Weights of a small transformer language model: RMSNorm after each block.
Each number is 500 + 50 x the weight over its row's rms, rounded and kept within 0 to 999. Layers, rows and columns count from 0. Numbers have three digits each. The size before them is the row's rms in percent of the matrix's.

# layer 7 MLP up, 704x256, rms 0.0909, rows 681-703, columns 0-127
101:556393534509417597526527520448559500543450467582542421537566467542415548582557492463537525454493546528532550527462566522459445412479512528470514470485471531504472503549551445566498503517441388474542512547492411532511454526506509607482569512527537506528463604450491511553527547503484539502530500434536569474525392459499536424517515394516435494457558454471519466429564398534431500445585
099:454423477526457496484501364458559624536502434503508553430469453485551549490551545445545431561451497495491477490492491537455469515544544528444462516502531501466416590530443445507540488538459501531583433591553533536413451497568512491507623474468475407550490488459535594524554508541533593491519418495560513462529547508543430596469569553548460464566455428502555463533559473592554491469541
112:506471498436537462369570483470511484456469525494501453392411524469425534485493534500561573486558500501496523517511489541483569560423445596524480559457613588474373519519492499569453505435516468595517462421480560514530462497530536515483452420535510501515585449484381569498533561424499497508494550568425517443515561527491512434455475467489530547445555508451569618463502499547600456559565
095:498452496434505557530587497532445419443547495581473500452531522594531566522612577511628512421533512459496494446446535422473626498459459584457489487495499585450514612518483468481389485468472499424362565434472515460405496479535493513490529473493498593500448417511453584501476540435475490513525604584446622492610522548458563560496427534504564503517464521486553431514516492575576502539473
094:532557421472469518514579543502478505465449501471505392468502489449538460493574494438427471473472566476476497475493468394500543437395511516526510415441487483445498448403518449486398495528551486511422468557497489486548551452501451540573531552503476474479600579505508432545506327499456455546448435465455502494577401567446569420506434462450459521481481490572478581514501482488471533409531
106:430592478507623543460483377410595528543527505541443531533482541508493477545527530424585504530436611583527454461522459489553524491540539509452544557501540521514441453534470518502497528436510473468538500509531468490527483615493459503495460599550531492472480522461561512544422447473416478520559508473540475654505454511566442435438523542526562409450538465494581475493441505514541497535550
105:507514551467533386487468515608542411505504531512537472417460391454551524448495489553411501435518503487521456517473546420500487544545458574519448445510555510637482559531483494478497542484458474494499416486539531497481500507526529508536540535531500564493449574472484424496526501520547495337450467460412530445478503525522486569457544511522460438483516430491508478500475464537346518529431
094:431476582571514576504559519378570504535472527492513594469556471520475483501602472597566493570417519488495514548499504462494522514525552548492448476526528451528437553566530522577550530536445419594546471497406500471440382509501546521445462543459531532465484447446425530519511581487449499519551497515504607460415490488452464573463518480406454484493483531433504523504486551548441461496519
100:512554564498544507504576415453475444477506455572536478463469533435543444474452476470415547465437497548369559390418507530524579562497515570421532511497569476530507488566501398466527415492498560480600510506478434419642444560468431493470513510506442510481478520515563462549497536531577478536595550464475496522498594527494445531447485537641492552505489486515458468507469497469487543552479
106:514460486509577496431524465414523520532482471452440524502465516511460457499545512492494447567435518486529540496452563491500519543541530475497455496405542487510557439427466429503568535408520499434414677367453448540496497526498425558444514513523507573447429613498556530519385472489502641495468504511478417537539542487518601489540472461507526472534507608418514530451585618568479500586487
100:485431466477463442535495512522471565550487499574580543532437513486456533504455533598494509599506584500502424527483530459480444492433481480462526518502585472463452501535500559508588506506545532454533579507490552545496471523503589513512497415501585498499492445524487433499456433516499562464478456535595544527448495437434543533457490432592483559465493494560572625548592489496425522592563
097:415488585510526537444607532593473583524519479554515589516513435546542510384531556469409497425526566511503539443494499508441453484421560546602481481510568467510442583498510448543388542478585466515460501460549563464468500566593495499512543433568421589547513526504532542508520577444557518548495528483491566494516485549483468454477468447501479531547425486544514542575461501590531484517541
097:522509463490472443492544491341432468523520533508454463499523486497548485543563530498462499556511445567549456470493557409567500522519484518481553506514434492495572431407519497491516482441444444590499579407507488521542512509421582554524589432493541601465510523497488434519425452520493451465458423561445516497606512440473517525500496627504554426548529681576446465438483476413512521521440
101:530430421516541521467489577438454572576498510472453509561514568544513529470466585487474555453492500454536509566458443497526452457545550470523514468505413421493439399439504573517520523414557504526488569517451431389478466517433491539546423493509504467559578596560495491408546652538466472487475407490476479516535545388517565472514534487348419469581524460471437521490535542486467450552529
095:537477474421521432504496408545541551460565496427487511455513515470578525426556593637444659513588400506457458546427484529528496513524435560555524503555537519521530480479581510495481574517525382512530466488490469512571517484534509510519468494478556431497473404462501520414429465511555488460536466503503481404478475490551469553395451527421496442485492525631565503450622494515500486462434
104:534544558490453461494541506532453492496558490559554637442547431417419504486444505488539517571491499552542439510485489467575446494432532460529465563522451512470493486515515516550448522593507487438461499556484403503469516481549583408557490575469543516498562488445468473550529469507393491537460569410487579527578458521472472551507453475455514392514540442497529447584550489464544535498518
104:511460578601524513461461456502539531501533418566525500506408549549482530565479442455558374453501507540470459452429504529587440502557492498424546582519544582432538462487490520461519515497495523404602498500537541429492501574449561574514568516558425522559464478539557589527522502484527546475404455510569471547476499569460583415477513504497429522495553412487477536466422536518512433498473
104:365549397540509558487473529535509533524461478561472493483528426540462504534510471455516503493528524445476488479507450557419473504465538552525426414484500456436539482457495439536532522607569469441530509429598456523559431496453496474587523409507624572467508458456474528512509632518484512543501479623481543512512336489531540490513568456506604533584507455450561548495621511446447555593568
094:512493417524567478560499479559506582431480547508425488487534500504553558566530484504508439546514509504422542499558400422594457549561585481529435403491356503405520499449447449525471510525585451555578487457433500518524439559538463590519542451521544460416591488467556578491554496519496491548471475458508607514535606498523479476514461501524460508562468451540451493444464572442450569447507
098:482481480518492474604387495530470528479463498505564606501550506458556511468576508548497591469524479474482452386470537521569511453479546449541507464516451515513358552495551479614490475496474480486504509486507452524496538425478503441505564508521490480601513508501580517539521482544388472522458532471496497460427535593486501522455576516479536590407492451514481536452502425451542594465432
101:537549492422456575531504470501380563429479543533591483541501522540506398513473448543459592465500430440504534490481463514460523471548438536610459542470463525534448518511551469499539519615484466544607562581422575480381524549616451505519556463482447565559598489479559541481524482563447481495599565445590595469479501419494483484493456534516551583443532519531512495430495438494593533441543
096:458491587378479491502511393501530495491475439488525520452502370487510520432450497437417370496542460490459482417506591543377536521478487586539514478523533514492530568472549574443511517483526563539534470414501501501508468560660440457467557484502436591556411460519472557445517446400580497412520559408450546495471553618458474526501503463546438497488534534521481447565416476509432505439485
095:526521525495470487528531532453469530524478525537547476446448487475535489413501461487469469426551475415490532565571489497515491548497452568478481532446547586593532497399450519446482442406478560547508511565409493448495497498536542469468453472492475481505532411471482497455456611497485536488487523443570451501523607516492399453562492547495556511527504457414499479484515441467512450439437